{"num_hidden_layers": 9, "hidden_size": 512, "parallel_block": false, "init_std_qkv": 0.0203, "optimizer": "soap_variant", "beta2": 0.98, "max_grad_norm": 2.0, "warmup_steps": 200, "max_steps": 7898}
Each number is 200 + 20 x the weight over its row's rms, rounded and kept within 0 to 999. Layers, rows and columns count from 0. The size before them is the row's rms in percent of the matrix's.

# layer 3 MLP up, 2048x512, rms 0.0895, rows 513-567, columns 192-255
100,180,192,217,210,175,211,174,181,202,188,183,212,177,177,199,190,175,224,203,223,201,211,175,197,212,224,219,219,223,194,213,208,211,177,200,218,205,173,211,205,159,199,187,186,200,205,179,210,182,186,188,199,203,273,187,172,182,186,208,237,164,207,230,217
102,225,206,218,180,213,224,202,244,197,189,228,195,195,210,202,182,175,198,199,171,222,174,205,175,201,209,223,146,206,207,210,173,171,212,183,193,201,243,233,185,215,227,171,225,213,206,204,217,191,184,209,208,205,176,194,182,161,210,184,186,157,181,179,193
098,185,194,218,182,209,225,170,228,208,219,223,221,168,199,192,181,210,228,199,182,208,207,200,183,200,192,150,230,218,188,206,177,197,222,207,203,224,187,202,223,213,204,206,196,232,175,179,200,204,193,197,203,228,165,193,238,201,203,213,174,197,183,244,160
108,223,185,229,179,175,207,189,223,184,214,207,208,219,221,188,182,196,199,176,191,196,221,215,208,186,214,211,154,208,170,252,211,183,188,197,207,221,218,205,203,213,200,193,219,165,211,174,190,181,204,210,220,185,196,214,214,172,172,169,181,210,182,212,198
099,213,220,258,200,191,205,222,249,201,174,214,210,181,223,196,190,199,224,227,207,229,190,209,175,197,207,224,186,204,175,193,202,178,227,212,220,205,170,234,238,227,176,208,198,190,195,182,212,206,176,184,180,179,249,177,211,166,177,211,198,159,214,215,197
087,189,188,208,211,178,204,192,187,216,175,176,182,182,185,195,188,201,204,199,231,139,208,185,200,218,221,173,196,187,212,184,223,182,235,188,172,207,179,183,209,216,253,203,182,188,197,204,199,165,189,182,187,194,192,157,173,221,160,192,191,198,197,197,202
100,194,199,181,202,160,219,182,188,199,172,231,170,156,156,214,204,220,214,193,223,219,184,178,185,210,231,205,196,218,172,202,203,226,216,210,233,175,198,192,223,222,183,210,180,192,208,168,194,225,171,233,217,210,204,199,213,194,202,220,192,235,241,178,200
093,214,200,206,207,196,211,178,234,200,162,191,178,203,173,198,235,184,200,180,226,184,235,218,187,178,206,197,190,181,217,166,164,213,191,207,205,199,208,201,189,179,181,195,197,194,203,204,204,194,186,164,179,188,194,192,205,193,200,180,166,172,162,178,214
098,207,163,199,208,183,197,210,234,189,237,191,179,185,196,195,202,191,198,197,232,173,196,198,206,164,176,232,216,192,212,211,214,211,188,219,193,197,209,208,178,161,183,232,175,179,200,228,210,183,202,198,164,188,181,196,231,219,238,204,225,217,183,173,226
106,209,212,202,192,231,210,192,173,229,189,188,193,221,173,168,205,233,202,204,237,204,219,220,199,165,195,212,182,192,213,223,207,189,199,182,195,221,186,212,216,170,208,211,211,207,207,147,157,168,168,197,194,198,226,199,218,212,200,229,199,196,209,206,201
117,182,234,160,172,166,175,186,219,222,181,222,205,235,233,236,226,232,230,170,182,195,208,214,225,202,218,188,199,177,185,228,184,195,212,210,192,226,175,231,233,210,212,197,195,235,186,190,179,153,191,197,187,182,179,182,197,165,203,188,163,232,220,213,178
111,194,151,176,211,178,193,187,192,192,223,195,214,182,173,173,198,202,209,246,192,181,227,229,183,162,205,238,199,190,199,224,202,182,160,187,211,198,197,168,232,175,213,192,176,219,179,185,197,195,138,238,218,176,209,249,155,193,174,212,213,210,193,188,197
096,204,176,198,198,221,168,195,190,215,193,182,195,161,208,221,195,181,234,198,202,189,187,228,201,201,205,193,235,201,175,221,200,160,241,197,192,209,204,185,211,211,202,211,194,208,216,193,186,213,215,216,187,216,206,204,191,220,224,210,227,193,196,231,201
096,200,227,225,191,209,197,182,203,219,220,227,215,169,220,172,191,189,187,202,231,180,196,238,187,234,196,188,206,200,210,209,216,210,205,163,217,205,157,184,208,218,205,152,204,215,197,157,244,195,207,214,200,239,199,220,222,227,240,197,191,186,218,200,169
102,216,193,198,174,200,176,187,226,199,185,189,196,200,176,180,195,168,188,197,175,188,204,222,217,237,182,193,208,196,220,153,162,212,230,228,202,201,174,155,207,192,198,192,174,222,209,188,201,211,194,210,190,171,181,149,194,188,226,200,233,187,202,191,187
095,213,235,232,191,187,189,223,237,198,233,209,189,158,213,197,199,190,165,215,220,205,194,226,200,180,199,182,193,218,173,218,157,174,222,221,208,202,191,170,191,177,212,191,217,227,182,227,221,207,212,210,187,205,172,212,207,196,227,174,231,176,207,197,198
107,216,184,220,190,191,188,244,218,217,194,217,209,182,198,205,186,171,234,234,201,192,208,208,203,172,228,214,183,172,174,206,202,195,197,214,247,193,174,185,204,206,185,212,190,197,217,194,186,192,152,153,171,230,222,245,194,223,180,193,195,283,207,212,212
092,191,212,190,212,221,179,171,190,197,203,226,234,212,194,188,213,199,201,207,204,215,229,219,197,181,193,205,201,217,196,220,201,218,225,200,216,210,192,175,183,147,208,187,192,211,236,166,193,236,230,202,217,238,180,225,185,182,172,213,184,244,197,178,224
093,191,182,188,209,222,196,178,235,193,188,189,162,191,176,193,214,192,190,222,210,223,184,200,212,166,178,205,196,256,209,206,198,202,212,227,224,187,193,197,182,196,190,213,219,202,196,203,197,200,187,149,200,230,195,220,195,214,247,192,204,190,205,198,185
094,188,245,198,223,224,193,203,192,219,178,194,181,195,199,235,178,187,214,190,180,201,241,145,206,231,215,193,249,218,173,156,212,163,188,187,223,189,195,199,210,221,168,220,194,195,182,179,211,206,193,185,205,198,186,188,211,197,237,204,180,217,176,173,252
089,198,176,202,169,204,188,222,191,176,213,210,246,201,203,219,189,170,209,225,188,177,199,192,201,189,219,183,229,218,204,219,183,239,209,176,235,185,221,222,232,204,157,179,179,230,204,189,203,193,188,180,213,185,199,209,209,201,232,208,204,194,198,222,199
097,198,259,175,195,207,162,209,226,220,230,184,186,218,215,169,198,182,194,210,219,193,224,228,193,206,179,198,222,199,173,206,208,163,205,236,204,179,179,187,205,219,209,182,195,201,204,212,204,193,215,165,241,193,191,193,181,203,225,195,193,180,200,220,188
101,230,198,192,180,188,186,192,208,186,172,187,229,224,232,168,219,215,233,177,251,180,174,202,186,172,206,205,168,206,206,199,185,199,187,212,224,167,218,199,191,202,231,217,172,170,182,199,142,208,193,213,173,220,177,186,210,214,200,224,196,171,205,195,173
100,193,218,181,228,201,188,167,174,177,223,184,228,217,187,236,214,193,195,206,221,169,197,227,179,228,195,204,202,206,203,191,181,216,169,197,213,166,193,181,197,229,221,174,182,224,200,182,169,185,191,183,230,164,195,223,174,192,202,244,192,196,173,174,217
098,201,201,239,218,205,196,190,212,207,207,203,174,182,189,227,202,206,202,167,164,201,186,217,199,227,204,184,229,201,188,202,225,222,185,202,215,192,211,202,222,180,181,204,190,193,163,243,192,209,219,208,210,215,218,199,217,231,202,205,194,204,201,178,218
094,201,185,221,210,202,212,206,216,177,226,201,221,240,214,196,185,212,192,194,194,206,201,232,165,197,194,183,178,221,219,193,195,213,175,227,182,216,175,221,244,203,206,220,215,197,203,207,178,203,173,181,216,207,165,182,224,201,241,220,198,196,173,207,222
093,186,220,209,228,193,186,208,208,171,176,256,188,194,180,185,227,203,196,189,156,191,183,180,177,226,217,218,217,217,193,231,178,198,201,179,220,218,178,209,163,179,207,184,194,202,185,187,179,186,173,181,207,196,225,199,201,206,184,182,183,194,193,215,194
105,210,206,180,235,186,226,187,177,190,177,188,213,220,193,213,221,246,175,203,230,181,189,210,231,203,230,182,206,244,237,169,158,209,175,209,237,168,195,226,204,186,176,218,181,202,178,216,231,208,175,189,210,207,177,189,188,176,199,213,206,179,216,195,189
095,213,220,184,197,236,191,214,172,186,211,211,214,170,135,206,189,207,186,166,197,189,224,185,200,189,203,166,177,183,211,193,204,189,200,241,241,198,225,194,230,196,195,214,188,218,178,193,194,180,213,234,159,180,188,219,184,195,193,212,220,196,188,210,197
114,165,180,194,200,182,191,179,196,169,186,213,190,165,144,196,162,203,190,183,171,189,224,199,187,207,184,201,200,228,183,191,169,222,201,198,193,210,198,215,189,208,193,224,202,217,197,183,180,168,201,223,234,193,252,201,214,224,195,196,185,228,212,231,186
092,193,212,186,198,196,165,236,137,203,194,200,217,211,179,167,200,199,196,191,225,171,174,208,159,202,194,212,195,203,200,175,184,174,189,220,215,224,193,183,236,198,186,196,211,204,190,226,175,221,194,186,196,188,190,178,198,186,217,207,219,179,181,168,220
089,184,190,243,218,160,226,218,179,205,186,189,207,200,221,174,186,200,177,155,215,180,203,184,188,193,175,214,185,222,238,157,225,194,183,160,213,187,206,208,194,186,222,167,157,202,179,207,173,187,207,212,205,186,178,201,201,186,184,191,172,195,200,203,138
096,190,194,194,172,187,175,199,183,235,219,170,208,192,176,173,208,215,191,189,196,174,190,211,184,175,205,188,240,188,179,186,193,182,212,201,204,203,232,202,219,213,176,185,215,157,205,219,251,219,215,172,185,198,198,206,184,208,179,213,183,217,187,228,203
108,216,253,200,197,192,209,188,201,204,189,137,180,210,191,205,234,191,191,220,206,190,214,223,192,217,225,201,206,207,207,196,211,187,185,215,201,204,195,247,186,203,175,200,168,238,203,207,177,203,203,220,197,217,231,191,172,193,223,217,221,213,202,184,207
112,206,211,159,211,224,211,205,200,206,203,185,206,225,236,202,191,193,228,178,170,212,187,202,218,224,193,243,192,200,215,200,170,224,197,197,199,173,266,220,178,190,262,202,190,204,204,176,194,208,203,224,190,204,185,183,188,183,224,196,197,203,218,230,185
106,204,169,186,179,202,198,174,192,173,175,185,187,221,213,170,195,187,174,200,213,195,205,221,180,203,214,184,210,200,155,214,195,144,207,205,173,162,194,178,207,198,208,211,172,213,167,203,203,226,212,189,168,210,194,212,215,237,175,216,203,226,231,204,174
089,177,214,235,215,226,221,195,220,213,218,187,200,171,213,215,197,196,195,207,218,176,196,234,191,224,207,196,220,213,210,204,213,180,242,175,153,188,207,227,208,199,203,196,202,211,220,190,184,217,188,212,185,215,221,185,169,224,246,210,229,204,175,187,249
100,191,198,179,184,198,198,207,193,211,188,210,195,206,171,163,229,246,192,200,184,201,211,222,176,184,194,228,167,184,244,178,216,233,192,211,227,227,213,222,192,213,228,185,198,225,194,179,187,160,210,205,202,214,223,202,204,186,207,207,155,197,179,199,179
098,237,171,228,247,190,252,211,205,209,190,217,224,175,203,191,209,177,205,175,209,204,222,189,217,232,177,247,185,203,202,224,189,181,199,181,199,190,209,231,193,213,175,227,170,194,217,189,211,213,227,197,193,192,227,176,206,183,204,183,212,171,215,218,205
106,197,262,174,183,185,211,212,177,221,208,206,212,189,206,228,188,201,196,220,225,185,243,210,196,189,227,178,191,198,186,202,216,210,214,188,220,187,175,215,214,231,194,176,216,209,194,170,219,211,213,205,170,190,217,178,189,228,156,208,166,190,187,224,192
099,196,202,207,203,192,205,170,194,159,175,247,206,186,172,215,244,194,200,179,175,195,239,177,165,224,196,205,192,180,207,225,193,170,187,222,212,169,202,185,168,202,159,180,179,237,219,175,190,181,238,220,226,197,207,210,233,207,225,211,201,186,195,174,203
096,203,222,192,175,188,200,219,222,166,223,195,191,178,204,219,226,204,198,193,164,233,230,235,203,158,225,202,191,217,201,228,204,199,214,216,197,208,215,177,204,216,170,176,192,196,144,158,225,204,248,202,207,201,220,172,198,180,222,219,200,161,204,180,191
110,236,175,158,200,202,225,192,211,199,193,191,205,197,233,225,180,203,192,198,199,211,205,194,215,215,189,230,205,216,178,214,240,209,184,207,204,219,216,192,212,215,190,211,191,208,213,170,204,224,203,220,206,228,217,204,221,189,202,171,154,197,226,217,235
090,230,201,199,161,166,202,162,184,176,200,194,204,205,193,186,222,206,203,235,213,205,198,188,208,215,203,179,191,206,196,188,185,209,237,200,221,165,187,227,204,176,208,176,175,210,197,174,166,196,197,197,183,213,169,149,186,181,175,217,190,150,160,203,195
105,187,209,168,185,188,186,223,184,175,215,177,202,203,197,230,181,178,197,218,183,221,226,226,187,202,180,202,200,153,184,194,203,175,219,202,212,189,181,224,208,190,191,209,223,212,193,192,181,209,169,211,197,178,200,227,214,216,232,202,184,196,191,189,213
100,205,209,179,206,201,205,209,196,206,188,200,203,204,211,188,214,209,199,163,190,236,179,204,242,195,239,218,162,169,182,201,225,246,178,182,218,200,211,190,185,234,202,187,195,184,223,189,168,151,189,232,146,174,187,195,198,232,180,186,176,188,198,202,203
106,199,199,212,192,220,189,178,184,224,195,188,195,201,210,188,214,202,198,184,197,211,200,175,172,147,204,214,191,199,234,190,220,194,193,174,246,181,208,195,176,193,178,198,156,197,206,220,224,182,217,210,232,200,201,190,211,227,231,198,209,203,184,239,209
105,155,225,231,166,215,208,201,233,232,194,177,246,162,223,213,194,169,208,188,200,209,188,228,193,176,200,227,173,199,208,215,186,185,202,225,172,183,179,218,167,181,215,231,215,191,195,197,234,196,172,191,216,211,176,204,202,190,175,234,194,191,228,215,237
086,213,201,172,187,189,210,188,201,195,250,234,246,209,200,184,178,202,214,184,224,180,177,227,167,198,194,238,190,221,221,167,187,215,216,221,180,173,213,242,200,188,224,217,202,214,184,188,270,203,208,204,204,235,207,222,198,194,196,158,225,205,228,167,194
103,185,190,190,197,205,199,183,208,196,192,198,193,226,170,215,220,183,203,221,176,221,138,185,197,153,178,226,206,204,170,189,183,187,159,210,211,158,206,218,157,185,220,246,219,218,206,180,198,209,206,207,199,201,211,192,178,194,204,197,181,196,210,214,203
091,213,199,219,208,175,224,209,194,250,182,207,208,166,226,168,209,186,198,185,211,187,211,194,194,251,166,183,201,198,195,197,208,188,211,224,202,205,226,202,214,192,142,194,240,216,206,203,201,181,210,166,184,220,182,233,190,190,224,198,180,185,208,238,190
100,204,214,188,215,213,178,149,211,203,165,200,218,194,194,202,199,193,223,177,233,167,179,204,195,188,266,207,198,192,207,231,206,165,194,173,178,188,222,212,192,176,191,174,187,216,190,219,156,182,210,170,189,195,177,207,186,195,204,192,196,201,226,156,209
091,222,167,241,191,212,182,222,167,201,217,222,196,195,182,171,185,188,162,185,217,198,200,198,178,235,166,168,193,191,192,231,170,201,207,177,172,204,202,187,200,185,190,200,179,210,215,202,162,227,238,242,180,218,236,202,195,205,203,179,221,207,228,181,163
101,223,186,194,175,204,181,192,195,193,223,216,241,184,185,211,190,158,186,190,173,233,238,224,230,242,196,225,206,201,237,192,206,188,204,193,168,184,213,207,210,225,201,244,198,221,217,173,225,221,178,217,224,176,196,196,183,180,173,222,196,197,193,170,185
107,204,166,234,216,207,225,190,200,163,202,173,195,207,170,156,198,217,207,229,193,187,198,177,232,241,210,211,184,187,206,217,170,203,205,241,210,197,177,216,205,191,174,221,191,201,244,208,227,231,195,182,205,189,200,188,255,189,163,198,208,196,189,213,197
# layer 3 MLP down (transposed), 2048x512, rms 0.0879, rows 513-566, columns 192-255
110,225,199,201,243,233,169,210,201,218,213,216,228,167,159,223,213,177,212,217,190,187,203,211,227,176,190,178,172,210,216,220,209,191,211,237,210,207,167,163,186,213,208,208,180,248,215,188,203,199,206,186,184,179,204,212,179,193,192,189,233,152,164,206,190
098,195,188,186,214,209,168,198,157,196,188,168,213,224,200,204,202,182,153,231,213,191,197,222,211,190,224,190,226,185,174,209,236,189,201,207,203,219,184,189,160,187,224,197,208,180,195,192,227,197,193,180,186,195,213,189,189,211,174,168,211,204,243,170,170
086,189,170,193,219,183,177,210,177,181,219,185,190,191,215,204,179,203,197,189,197,209,184,204,197,189,176,204,208,211,207,216,182,189,191,189,165,188,214,187,145,187,225,177,186,220,178,196,168,258,212,204,163,224,216,222,196,201,170,216,188,195,215,189,212
108,216,231,204,183,231,209,220,199,217,211,200,211,217,203,208,203,222,178,214,196,212,185,190,207,206,192,220,218,188,199,217,211,206,185,205,179,190,247,216,233,177,185,190,178,235,214,218,193,226,192,220,195,225,182,224,191,227,207,188,219,199,180,206,149
097,191,195,183,171,206,169,163,165,190,200,227,213,197,199,202,208,219,189,199,204,165,171,269,159,197,200,181,214,207,196,186,240,209,208,207,187,207,187,216,190,176,194,167,193,175,208,201,180,205,215,241,232,203,212,231,200,182,176,167,180,201,194,196,171
094,211,174,211,179,195,210,201,209,178,182,222,134,209,170,219,230,194,220,205,239,197,244,212,184,171,193,190,226,161,226,167,188,206,207,202,228,176,200,187,181,217,220,214,216,220,203,198,204,166,204,211,206,200,203,164,195,162,196,204,163,178,187,233,158
094,212,212,270,192,182,237,216,211,213,197,199,198,202,205,178,154,224,192,204,170,197,156,171,200,226,215,256,199,198,221,195,236,212,225,164,180,201,216,199,211,228,179,200,222,205,150,196,196,230,200,195,199,186,209,217,169,212,202,216,222,186,195,219,208
100,210,222,166,173,192,184,198,248,170,187,203,222,199,218,221,207,196,193,195,214,189,187,164,179,165,191,190,194,194,198,193,209,211,185,152,176,207,211,197,195,172,204,212,227,173,213,201,207,195,212,206,179,180,205,184,213,226,213,233,185,211,180,176,176
099,220,216,187,206,224,217,173,199,227,191,221,209,192,239,204,221,185,175,197,225,192,211,252,215,211,207,155,213,182,200,184,203,235,216,195,181,196,202,225,164,193,201,175,224,186,221,177,197,240,225,202,191,206,201,218,213,186,229,129,223,212,204,185,181
112,216,211,226,169,204,220,170,197,240,176,218,180,199,207,178,170,223,219,227,214,208,204,210,216,225,235,192,187,210,179,194,159,223,219,186,218,217,185,202,180,208,228,170,212,213,224,213,205,199,182,183,193,195,203,205,199,212,184,227,184,160,214,203,208
097,187,159,202,222,171,171,196,207,169,206,206,221,191,180,192,194,217,207,193,190,196,192,177,172,233,190,211,222,212,186,212,238,213,193,200,221,178,172,193,157,206,228,196,178,216,195,228,174,195,188,160,230,217,185,199,172,181,166,206,227,155,204,208,202
116,202,216,228,170,198,202,204,212,233,191,187,220,196,196,169,212,205,188,192,194,213,195,226,194,204,216,169,202,184,230,197,229,223,206,198,216,214,196,196,186,176,208,222,198,178,239,179,194,170,222,188,251,224,200,190,196,186,194,189,176,230,178,203,210
094,223,217,194,196,178,188,201,188,184,199,226,207,225,175,226,183,195,231,203,190,193,227,158,179,185,191,222,182,208,216,251,230,206,208,158,217,187,230,181,190,195,188,215,200,236,256,199,154,197,202,202,217,205,196,149,224,205,187,186,185,197,233,199,187
104,202,179,210,208,224,192,194,201,220,199,210,214,209,216,181,200,214,211,194,218,201,202,180,213,205,203,170,185,188,200,169,175,205,196,222,186,215,207,203,198,224,190,172,192,236,167,192,221,229,213,204,195,174,184,203,159,165,177,207,188,214,216,211,147
110,184,203,203,190,204,210,138,245,192,210,196,209,176,213,197,167,203,214,208,182,219,226,197,215,188,210,246,219,198,197,183,199,204,195,212,188,193,185,184,216,189,225,222,211,202,158,187,189,197,175,226,186,215,166,167,242,210,190,238,202,212,184,217,212
096,218,183,173,239,192,240,177,202,225,221,218,215,200,208,204,207,207,229,217,208,188,179,206,181,246,196,162,236,198,190,166,175,195,199,209,216,248,165,225,211,212,226,211,191,199,217,199,181,213,203,166,231,170,180,233,204,200,216,189,186,215,251,208,199
105,221,187,209,197,165,213,190,192,221,210,160,188,209,184,175,178,222,159,201,155,185,175,215,197,209,168,195,202,205,237,194,214,205,199,217,164,174,229,223,207,167,196,226,221,190,205,193,190,199,181,230,238,199,172,185,161,180,207,189,189,189,207,184,175
101,214,203,210,167,220,194,229,211,176,194,170,250,185,213,193,197,197,216,195,234,186,180,223,187,191,204,170,207,220,216,220,187,212,213,190,210,217,191,164,171,229,237,183,174,186,194,182,210,210,213,228,167,196,186,223,188,175,215,216,195,193,206,221,239
091,217,218,188,189,181,217,179,200,179,213,172,201,194,199,173,171,208,238,181,168,211,209,183,189,213,192,207,168,173,188,195,181,160,192,171,175,211,160,224,187,200,227,205,224,173,212,231,190,190,220,199,200,151,196,213,209,240,157,210,185,175,173,181,199
091,195,184,208,181,218,192,169,226,212,190,184,154,210,220,204,198,201,188,217,194,206,176,174,192,191,171,193,194,188,205,191,169,207,209,190,201,173,222,200,203,209,215,187,220,189,257,204,181,216,218,213,199,171,218,217,185,191,228,203,235,191,221,220,230
088,191,171,184,198,174,224,156,179,195,196,182,172,186,156,195,177,191,188,210,194,204,206,177,196,202,216,192,184,160,174,203,203,202,221,229,231,174,210,196,187,179,208,193,198,234,217,178,179,231,179,202,187,212,200,202,194,202,164,198,151,201,176,214,200
104,210,202,190,187,207,195,186,189,194,160,179,220,180,188,218,198,194,173,194,217,196,187,194,186,167,233,189,205,215,168,214,204,204,239,209,207,198,168,206,237,210,209,210,222,179,181,240,216,180,194,218,206,207,217,222,219,210,200,246,211,194,204,184,197
094,179,214,196,186,196,210,247,185,158,223,201,194,227,193,189,195,214,208,196,203,171,207,212,174,214,226,239,206,194,196,179,218,189,212,202,198,231,207,167,183,201,201,188,207,173,225,204,233,193,216,179,145,184,199,183,210,159,207,242,204,220,202,196,202
102,233,199,192,189,175,212,192,181,173,220,208,159,192,206,225,188,210,178,194,219,200,181,232,192,208,207,214,217,190,204,221,167,222,233,190,196,186,206,211,196,197,211,212,180,229,197,228,181,197,218,182,204,181,173,180,174,202,201,198,203,216,240,191,205
101,208,215,195,234,205,203,208,207,179,210,194,195,182,185,194,194,228,147,162,205,178,198,159,197,212,182,217,190,227,220,242,184,219,192,200,227,174,236,218,192,240,197,189,213,232,208,204,178,200,186,199,198,223,235,181,187,204,240,229,155,188,181,187,229
095,194,209,191,213,241,196,154,191,214,232,197,214,167,181,183,203,238,215,192,209,177,205,159,214,210,220,225,178,218,169,183,205,186,191,196,206,194,213,165,181,225,206,221,178,232,201,194,166,206,172,167,176,234,176,242,215,237,179,164,225,134,191,217,194
088,237,198,199,222,184,174,176,198,184,194,201,169,206,203,183,196,200,181,173,204,213,191,219,222,222,165,211,214,200,208,156,243,176,209,219,175,161,208,202,190,197,216,223,183,185,212,222,183,204,211,180,192,210,212,214,229,188,180,239,196,199,222,173,193
107,183,213,208,209,193,196,191,209,219,171,200,205,238,246,193,209,164,183,210,202,173,198,177,196,223,180,189,247,202,185,207,198,185,213,173,207,186,223,166,188,216,215,170,189,198,186,224,181,199,204,217,242,221,209,210,207,189,174,188,168,215,182,186,168
094,181,222,180,223,197,191,201,194,190,203,188,191,211,197,190,181,223,228,227,216,191,196,199,204,252,186,178,190,171,208,205,198,137,199,230,204,178,228,207,198,159,237,215,182,231,211,238,238,182,194,189,205,232,222,219,208,219,197,140,205,192,185,219,177
099,221,203,228,221,221,214,233,216,206,216,209,241,229,202,229,214,216,229,210,218,210,185,188,215,188,204,216,215,153,206,204,213,190,241,189,207,195,202,169,188,209,187,183,228,161,217,212,196,230,197,234,208,205,182,209,178,218,216,190,211,202,188,196,208
100,159,181,242,221,209,224,203,167,241,239,193,181,186,196,191,215,210,200,184,213,193,163,170,203,189,181,147,217,178,179,167,251,183,185,197,200,163,234,186,205,201,187,208,179,202,198,203,183,230,188,184,199,207,206,198,171,188,193,178,199,184,205,174,192
096,172,185,184,194,206,192,214,193,178,218,183,154,189,199,220,202,204,217,190,207,184,237,186,179,210,225,211,202,193,187,201,155,194,228,225,201,201,200,213,195,189,206,220,242,202,197,211,181,219,192,189,208,219,170,190,241,205,172,189,176,228,200,225,212
093,207,214,189,232,206,238,186,203,203,196,195,211,190,176,187,191,199,184,216,191,185,179,200,213,217,233,182,206,185,217,190,233,162,224,204,231,186,188,199,184,189,177,195,192,215,183,204,249,197,212,195,208,194,205,214,205,173,192,189,186,212,197,198,196
115,210,184,210,201,201,219,209,195,211,184,176,201,210,201,232,182,197,235,209,190,190,222,211,163,195,178,211,232,215,202,189,224,231,175,194,207,190,205,193,219,226,215,166,193,206,190,191,200,181,181,247,201,172,209,207,200,211,156,193,243,222,198,186,201
099,235,195,224,191,204,199,215,199,203,202,232,204,159,138,209,229,164,209,200,186,187,208,223,202,191,239,202,208,203,195,237,176,204,210,215,191,195,163,203,188,165,166,195,176,218,188,215,206,205,214,190,201,210,238,179,188,215,187,213,208,207,238,225,210
113,225,204,212,196,191,201,179,190,198,221,170,172,184,273,219,206,183,230,205,168,205,159,214,195,213,194,197,190,157,209,226,188,204,164,228,218,197,174,238,207,181,204,189,227,216,180,196,194,177,220,207,224,196,208,221,184,208,201,178,198,197,167,196,204
094,192,180,207,189,205,177,196,230,162,169,195,191,172,209,216,177,169,219,206,207,213,190,192,224,222,220,175,234,222,196,210,209,176,217,204,202,189,190,152,225,235,216,168,203,184,216,177,198,206,208,181,165,213,224,174,211,227,194,234,199,183,241,147,213
099,212,153,190,199,176,233,183,239,188,204,187,216,187,239,205,193,196,178,187,201,197,188,218,191,198,217,232,191,174,174,183,154,164,177,217,198,214,191,198,207,205,189,218,193,172,205,212,215,221,200,236,174,203,190,227,222,199,197,194,172,227,200,206,237
091,177,203,201,197,227,162,193,178,191,177,202,189,184,197,218,197,224,202,216,182,197,195,232,199,188,224,207,212,170,199,201,186,232,203,205,208,195,225,162,194,196,220,181,178,201,197,205,202,168,175,207,185,219,201,223,193,217,228,201,167,225,191,198,250
108,241,203,216,184,180,194,232,200,208,233,202,222,233,185,208,196,218,173,243,164,211,194,167,218,221,174,200,177,191,205,217,220,198,180,189,233,175,200,209,186,191,238,202,208,162,194,188,164,223,217,201,183,227,227,231,206,194,205,207,204,206,202,198,222
094,210,174,197,180,183,211,181,181,184,186,185,192,212,210,194,198,206,158,190,216,200,204,196,192,226,213,210,195,178,225,205,165,184,215,222,223,244,212,195,205,158,237,164,192,176,231,232,170,190,197,201,176,152,203,163,228,143,218,210,186,206,186,212,197
100,218,197,199,193,223,207,193,210,207,200,208,190,211,222,237,180,219,208,195,243,211,176,194,216,155,230,202,196,204,209,206,184,163,180,201,207,223,206,195,154,184,215,196,212,159,250,224,197,195,195,177,205,219,209,203,206,213,216,207,189,187,207,192,209
107,217,193,189,158,218,222,185,223,210,226,205,221,195,185,218,185,175,200,239,203,220,206,207,177,212,186,201,168,172,205,207,239,233,234,232,203,242,177,174,173,173,193,204,154,219,201,217,215,206,166,229,189,202,212,187,195,217,180,198,237,223,204,245,177
096,210,193,195,144,210,177,168,223,189,217,197,200,199,246,190,193,218,209,229,162,173,159,191,201,214,208,191,186,203,198,176,186,214,211,203,175,202,225,203,218,200,191,206,162,195,198,169,195,219,209,196,180,209,174,205,197,157,189,224,224,206,228,181,190
115,220,204,222,222,214,176,210,196,179,202,151,179,212,212,195,169,198,183,219,199,219,192,193,202,187,199,196,219,150,196,188,204,194,226,206,143,214,204,235,221,159,228,222,156,187,159,193,191,187,217,228,212,179,220,194,193,180,192,206,218,195,220,210,193
098,209,160,154,215,210,205,235,235,227,164,208,163,187,197,177,189,197,194,222,213,171,186,204,172,202,193,168,202,188,189,189,214,163,228,180,207,223,178,190,227,194,256,236,175,192,212,174,203,190,197,194,179,224,243,218,205,226,204,234,191,209,187,197,219
103,174,208,179,219,158,186,207,195,204,205,189,198,201,171,186,155,190,215,156,211,172,202,187,235,203,194,227,204,227,219,233,221,206,240,203,211,230,170,206,189,204,198,214,210,228,208,205,203,174,150,189,209,206,196,201,174,183,237,224,208,220,167,199,171
106,183,243,242,187,204,212,213,225,214,223,191,213,200,209,218,199,207,168,219,184,196,161,181,159,175,207,210,204,206,199,171,162,221,208,221,198,233,158,200,201,204,180,208,217,182,185,157,225,191,246,185,197,202,207,224,199,228,190,211,197,206,222,160,224
092,195,222,200,203,223,219,217,218,228,187,204,152,187,216,200,204,192,170,197,178,199,203,180,221,184,199,203,190,216,166,254,197,190,193,150,204,189,201,186,203,188,230,230,203,192,244,223,164,219,199,211,151,202,209,253,180,200,179,215,197,200,192,170,228
092,194,201,193,198,205,200,232,209,181,234,217,226,199,234,179,188,194,206,193,170,231,187,233,194,217,165,197,181,237,174,169,204,222,232,220,175,207,198,178,221,190,217,216,195,185,184,205,194,242,201,196,198,197,188,207,230,180,201,188,234,208,181,193,187
095,200,199,224,202,200,190,202,177,219,187,209,173,190,208,178,178,155,204,162,210,207,205,181,196,184,202,209,214,184,160,192,200,174,208,207,192,153,216,193,165,216,183,184,189,179,216,200,240,213,244,214,254,237,187,211,211,213,231,199,193,212,215,212,173
105,157,180,195,229,223,208,177,208,165,190,183,230,156,188,246,208,252,213,207,208,207,208,176,202,172,189,167,214,172,181,221,200,144,181,182,189,162,188,196,220,202,208,204,191,172,202,188,217,221,183,202,165,225,186,194,194,190,182,168,211,205,235,201,185
095,175,233,157,223,173,216,206,213,222,207,156,168,190,191,206,224,227,197,208,196,193,166,245,197,203,205,184,186,201,230,185,210,231,232,204,203,194,187,161,225,196,229,211,247,237,203,221,189,194,165,157,210,194,174,199,157,202,213,228,197,199,171,211,199
104,173,188,227,175,197,214,181,199,191,209,182,178,208,221,241,190,218,214,229,172,186,190,189,187,219,186,204,193,185,203,172,212,199,194,190,231,195,215,201,213,189,191,206,187,198,205,205,200,223,211,232,189,176,207,257,194,225,223,156,196,177,176,196,229